Weights of a small transformer language model: capped logits.
Each number is 128 + 24 x the weight over its row's rms, rounded and kept within 0 to 255. Layers, rows and columns count from 0. The size above them is the row's rms in percent of the matrix's.

# layer 5 attention query, 128x128, rms 0.081, rows 79-95, columns 64-127
size [ 73  80  78  82  68  61  59  63  75  72  82  60  71  68  66  81  77]
[[152 161 141 100 126 122 156 154 112 160 181 128 105 164 112  91 149 101 111 122 136 117 105  93 128 131 141 123 182 104 139 146 112  89 177 164 180 111 133 151 116 132 161 150 137 105 101 125 114 107 121 132  96 134 141 132 128 122 134 118 153 120 128 135]
 [114 113  89 137 118 125 166 118 146 106 129 157 138 131 107 168 110 126 133  88 102 121 159 130 123 119 137 174 127 162 112 150 132 118 117 131 120 148 104 100 163 116 134 136 152 146 159 149 135 152 169  81 115 118 163 153 143  89 151 109 132  86 113 117]
 [108 133 159 136 115 150 120 137 165 109  80 124 118 134 128 149 147 121 141 138 144 113 129 130 104 153  82 154 120 168  90  75 135 101 129 134 134 150 158 102 141 151 174 107 104 151 118 145 156 132 140  94  84 103 135 139 102 132 134 157 156 196 163  59]
 [127 123 152 131 138 142 135  94 103 117 133  87 110 118 150 113 174 161 165 179 121 133 135 123 159 160 146  99 137 131 117 121 176 129 143 115  90 191 114 157 146 118 153 112  90 121 120 114  99 130 178 179 155 121 182 155 123 106 145 129 114 147 116 164]
 [108 132 173 134 168 136  79 150 152 150 124  93  73 118 150 101 122  98  95 150 118 141 107 137  98  85  96 109 131 120 159  95  74 114 114 122 133 106 178 138 112 155 128 135  87 100 139 127 142 138 131 138 158 118 151 134 131 139 117 113 168 166 126 162]
 [109 134  99 115  92 127  92 106 101 116 108 150 165 156 129 110 106 117 162 156 104 126 153  98 131 138 101 138 149 124 128 133 149 129 108 150 150 158 145 104 134 102 161 174 147 115  94 140 136  91  96 130 113 153 100 150 100 117 139 124 126 123  85 163]
 [144 183 122 134 155 132 145 100 150 110 119 116  79 129 107 134 145 153 140 144 161 109 121  93 142  90 107 193 103 144  71 118 118 109 142 119 125 154 140 109 156 140 163 114 158 101 116 132 111 126 142 152 130  88  95 139 131 101 121  97 106 128 136 136]
 [122  91  81 120 106 143 136 113 139 121 135 113 137 122  90 100  97 109 145  97 148 141 149 178 112  95 119 132 109  85 115  87 151 142  85  70 130 155 142 140 149 149 135 145 154 158 147 148 126  75 115 134 132 121 116 142 118  86 131 136 105  89 108 172]
 [154 111 120 132 141 151 104 152 145 144 124 124 167 118 136  69  93 134 137 118 109 133  94 149 121 114 166 125 115 124 127 132 169 157 104 138 127  98 124 145  67 125  49  92 107 127 140 128 157 150 118 134 156 121 127 120 139 148 106 133 147 115 122 115]
 [117 105 215 122 117 138  99 118 147 122 170  78 143 116 132 126 131 103  96 121 106 113 106 169 151 161 144  98 133 139 127 132 137 114 120 110 116 119 134 139 105 146 101 139  96 133 100  89 114  97 138 139 141 107 134 142 122 123 119 141 173 125 156 154]
 [140  90  87 132 120 155  95 175 159 183 144 130 140 117 148  82 105 116 114  84 135 155 120 130  92 114 134 128  99 152 126 130 101 142 111 101 153 124 118 121  79 107  95 158 150 129 139 117 151 158 159 101 153 102 109  93 143 130 106 122 149 132  98 108]
 [130 106 139 144 125 132 120 114 117 133  91 120 144 117 103 140 154 161 124 110 110 153 126 155 102  93 110 130 107 120 122 119 126 127 102 117 116  91  92 143 111 121 106 110 128 151 148 179 135 136  98 177 114 178 113  91 117 142 132 133 144 133 159  73]
 [152 121 124 138 152 136  99 147 128 155 182 192 126 120 133 109  78 129 139 122  95 135 133  98 156 177 136 119 135 105 118 185 135 148 136 117 152  89 159 105  99 117 138 136 137 108 121  85 143 150 168 104 143  91 110  91 170 120 108  98 139 142 126 142]
 [ 89  93 135 132 123  95 147 123 126 110  87 129 121  88 126 193 130 116 126 111 121 110 139 130 115 142 166 122 180 145 159 183 117 143 112 139 127 129 140 121 120 131 136 154 134 145 109 138 128  92 151  94 120 161 146 155 154 109 155 134 117 109 159 129]
 [126 161 150 148 147 141 133 124 136 141 130 141 113 107 111 143 150 141 165 164 105 118 149  95 113 145 124 189 135 167  91 168 104 112 152 154 117 149 124  79 104 117 155 144 158 107 125 115 137 171 196 148 120  95 120 120 150 125 137 106 130 150 128  80]
 [129 131 169 131 110  75 143 112 118  82 118  95 135 119 148 181 166 152 102 154 128 145 135 114 129  92 136 125 144 121 143 116 103  76 165 149 119 127 154 123 116 132 151 150  95 125  99 127  62  68 125 165 155 122 159 153 115 146 145 133 129 116 136 138]
 [158 121 139 126 106  91  92 129 142 128 151 113 155 124 124 155 127 183 164 170 151 121  97 118 139 146 122 122 119 126 102 156 108 151 118 106 130  95 149 130  74  88 111 110 112 146 120 105 103 117 111 131 168 103 108 111 101 144 114 136 105 132 167 176]]
# layer 5 attention key, 128x128, rms 0.0783, rows 79-95, columns 64-127
size [ 98  94  97 100  90  92  73  94  95  99  92  79  96  86 100 114  89]
[[ 93 151 114 140 133 148 154 135 127 108 148  88 109 145 170 152 131 140 112 120 126 105  97  88 185 135 111 109 142 166 129 135 103  86 131 160 122  93 144 117  95  99 162 170 116 121 135 161  97 138  95 126 111 128 141 106 103 114 108 144 166 117 114 158]
 [186 112  86 130 114 101 156 151 121 144 110 185 137 106  94 115  68 136 139 131 131 137 145 147  97 131 148 156  90 144 143 136 146 125 113 145 125 149 150 100 149 172 114 103 164 147 105 127 102 149 120 120  91 167 143 137 137 164 134 120 109  97 140 124]
 [151 157 144 137 150 109  93 153  97 161 120 106 117 157 129 146 162 109 153 115 153 104 131 169  77  99 115 140 127 136  75 122 122 108 138 130  69 119 131 150 136 133 123  80 128 130 109 120 171 124 135 121 110 162 132 143 139  86 119 171 137 128 145  90]
 [102 139 126 104 131 112 140  72 187 147 152 109  74 135 136 163 138 127 114  87 151 171 106 129 118 124 157 151 150  92 145 103 150 158  88 114 121 136 162 125 138 107 124 104 131 138 136 126 106 142  98 118 153 132 135 156 122 137 148 144 125 143 129  98]
 [ 77 170 169 142 133 143 103 103 150 170 130 112  99 115 130  85 105 116 102 135 121 145 172 142 144 153  92 120 154 149  79 100 112 113 164 139 120 128  99 147  84 130 145 139 105  68 124 114 207 146 142 137 190 114 127 134 131 114  91 108 123 106 120 134]
 [ 74 144 100 116 102 121 130  93 126 121 192 146 129 163 139 140 145 121 105 127 100  76  94 148 114 150 141 131 116 160  78 162 139 125 112  95 158 112  75 136 147 143 119 154 131 119 108 122 117 144 114 143 133 154 107 110 128 146 114 109 128 125 122 135]
 [115 152 136 136 157  91 172 109 116 119 119  99 152 111 103 137 126 106 124 121 151 103 130 162 118  78 156 131 134  81 121 118  92 114 146 131 137  60 104 101 127 131 105 136 135 140 118 146 148  89 130 123 170 162 117 151 153 102 141 102 156 181  99  93]
 [ 84  92  88 103  93 125 120 143 144 114 140 139 146 164 128 178 132 108 125  74 176 131  92 135 119 116 155 117 109 116 147 134 138 125 117  52 131 141 103 113 185 102  80 163 139 112 170 140 129 124 150 120 149 125 115 131 121 136 161 110 108 131 130 154]
 [144 111 152 168 141 163  87 149 136 147  99 133 137 133 156 115 156  99 115 138 116 128 157 129 120  95 102 124 122  92 150 105 157 165 105 123 142 140 107  99 131 159 105 112 122 153 152  93 133 163 139  97 122 111 110 148 132 124 143 129 143 123 105 163]
 [111 119 125 141 140 177  65 125 172 127  86 116 111 112 141 116 177 100  76  76 141 120 147 122  90 160 114 127 147 142 168 109 129 118 128  94 118 138 158 158 144 101 134 153 142 106 158 133 156 135 161 123 134 163 123 139 146 101 133 182 145 103 140 151]
 [ 93 112  93 155 126 128 151 147 164 177 161 181 143 111  91 127 153 116 133 151 120 165 131 122 158 165 110 123 134 137 137 121 125 159 169 141 129 152  97 124 120 121 118 107 143 142 129  98 121 139 171 146 104  72 119  94 144 138 104 129 142 155 112  97]
 [183  87 165 107 121 131 115 138  81 103 126 106 144  91 150 150 125 198 117 111 133 111 126 115 129 121 117 111 108 119 167 144 126 137 149 127 137 137 147 134  95 127 105  95 136 147 133 149 137 109 164 156 107 102 127  90  86 164 116 113 131 126 184 136]
 [133 117 104 165 134 109 102  93 157 145 164 148 128 121 128  52 101 122 183 153 123 142 120  92 185 131 106 115 153 169 106 154 138 101  95 108 126  85 132  99  84 101 127 100 127 114 133 148 105 141 150 107 152 103 117 117 138 129  94 154 119  92 106 101]
 [125 172 110 104 143 148 106 130 119 168  77 172  95  91 108 125 113 118 100 159 113 143 176 199 151 170 169 175 138 145 127 184 128 115 144 147 111 122 127 135 158 180 122 137 114  87 114 120  89 145 147 133 134 154 129 147 191 146 109  96 114 114 150  77]
 [137 184 122 140 166 136 167 119 147 118 154 147 107  46 110 111 122 121 151 125  73 123 112 154 118 121 129 156 148 122 121 156 105 140 142 111 107 110 152 132 111 139 110  92 124 153 100 147 113 123 173 144 119 160 139 109 146 120 113 121 133 155 129  55]
 [121 167 160  96 120 132 130 119 135 109 116 128 144  97  88 211 133 142  95 103 139 129 112 126 120 134 126 149 114 131 131 133 118 111 159 149 102 130 140 156  82 133 161 147 104 111 105 120  91 122 137 151  85 151 125 135 130 128 133 112 108 175 141 136]
 [160 164 109 105 128 123  98 134 133 138 117 118 184 116  79 142 138 109 105 167 127 130 129 133 140 123 123 141 142  64 164 108 111 154 117 118 126  85 132 118  95 139 133 112 102 158 149 160 114 124 116 143 150 100 104 127 165  79 101  98 129 188 115 115]]
# layer 5 attention value, 128x128, rms 0.085, rows 64-71, columns 64-127
size [ 82  99  93 104  85  82  98 100]
[[125 138 104 113 144 115 124 161 189 116 128 131 123 134 101 134  84 124 148 120 105  82 116 147 129  75 120 134 118 123 154 132  98 137  97 130 135 170 134 101 106 136 178 116 163 175 143 119 129 120 115 106 138 142  85 145 121 152 126  89 130 196  95 132]
 [141 157 149 124 118 144 116 123 107 135 122 106 160 115 113 136 164 155 158  89 151 114 159 142 165 125 117 110  96 138 107 132  92 102 113  98 188 143 159 136 143 159 132 158 192 132 150 106 154 134 129  93  97 128 129 113 125 123 127  85 114 119  93 178]
 [132 102 175 124 128 130 170 133 130 110 178 128  86 153 111  94 145 107 150 120 147 123 117 136 119 115 149 147  78 142 101 145 125 132 112 194 120 116 127 124 103 100 139 133 103  87 110 173 115 133 137 142 200 167 138 120 115 143 160 134 132 126 126 101]
 [124  84 109 145 112 149 118 130 101 114  94 126 122 141 130 133 155 174  99 131 103 138  79 122  90 157 111 135 158 135 138 159 125 138 180  91  87 101 143  94 149 128 104  78 114 139 131 131 126 147 120 124 160 142 117 111 122  80 143 146 133 152 113 149]
 [119 153 110 136 124 145 151 212 127 130 104 120 128 103 126 151 164 129 214  95 137 115 120 127 123 103 124 109 120 146 101 165 141  97  93 143  90 150 140 158 123 136 136 154 138 118 119 126  97 127  78 150 131 140 106 123 110 152 125 108 125 101 116 115]
 [133 104 109 117 145 142 105 107 108 118 139 124 160 132 158 114  86 149 162 145 136 117 149 164 126  67 141  59 130 162 129  80 127 143 138 123 158 116 125 105 149 112 123 107  87  99 133 125 139 102 108  66 136 141 142 163 141 144 127 102 119 109 109 130]
 [136  75 164 135 131 195 140  79  92 127 156 136  97  97 139 151 131  95  93 130 161 122 121 124 117 131 138 152 138 148 105 154 144 137  86 158 112 131 180 151 119  84 146 151 141 101 134 175 150  79 156 138 136 123 130 137 126 132 145  89 121 137 151 115]
 [120  93 105 144 133 160 127  58  83 149  94 183 146  87 120 129 104 132 134 132 118 175 115 116 116 144 126 144 155 110 133  55  93  97 117 119 170 105 179 121  94 152  86  99 138 161 125  97 106 150 112 149 125 100 142 152 127 105 137 136 111  89 140 165]]
# layer 5 attention output (transposed), 128x128, rms 0.0854, rows 64-70, columns 64-127
size [ 81  96  81 104  84  83  92]
[[140  99 169 149 107 131 131 100  92 113 106  88 150 108 116  98 142 133  97 162 139 138 153 145 124 164 119  98 112 140 112 151 135 114 112 100  93 116 119 132 126  97 146 120  58 160 112 140 113 104 147 188 142  96 147 126 113  85 137 168 153 110 146 104]
 [143 136 113  89 130 125 155 132 129 117 128 103 152 127 150 125 114 117 143 104 135 139 131  88 142 155 149 115 144 117 158 184 124 112 157 169  82 132 124 154 147 123 155 100 128 119  90 162 125 116 105 118 132 151 179 145 105 139 119 169 100 115 156 118]
 [ 71 121 118 189 101 148 122 104 135 143 130 129 132 111 129 136 146 144 109 152 103 115 141 161 183 142 154 147 103 136  93 113 146 171 164  87 142  85  84 120  99 119  74 105 117 139 197 137 129 124 124 145 112 134 122 124 150 130 128 118 103 176 127 174]
 [117 144 137 145 107 148 123 127 150 133 190 153 110 126 146 136 106 111 134 137 143 103 142 138 149 132  98 111 125  60 115 110 103 127 135 173 155 109 136 143  88 119 130 163 147  90 126 120 134 140 136 119 152 151 110 117 139 147 133 124 109 133 128 109]
 [107 117 129 130 133 108 139  79 131 157 161 166 131 190 117  76 100  74  68 105  99 137 134  93 150 136 168 136 100 112 147 138 118 152 161 148 110  94 112 123 145 146 150 106 122 138 145 118 153 165 134 119 107 110 150 139 146 103 156 115 111 154 129 141]
 [ 66 161 144 163 132 186 147 142 130 153 136 123 106 138 113 135 155 130 130 177 146 144 144 118 119 120  96 142 153 107 104 111 136 104 129 153  92 129 169 136 143 156 153 139 141 150 109 120 112 127 169 169 134 144 113 100  80 142 103 160 168 133 143 127]
 [135 111  94 114 167 126 103 128 128 137  99 134 129  88 115 109 125 177 117 109  89  90  92 169  94 123 161 171 100 122  90 109 117 174 149  97 173 156  91 114  71 134  98  89 104 156 141 115 112 133 109 157 104 147 110 101 131 141  87 151 119 120 148 155]]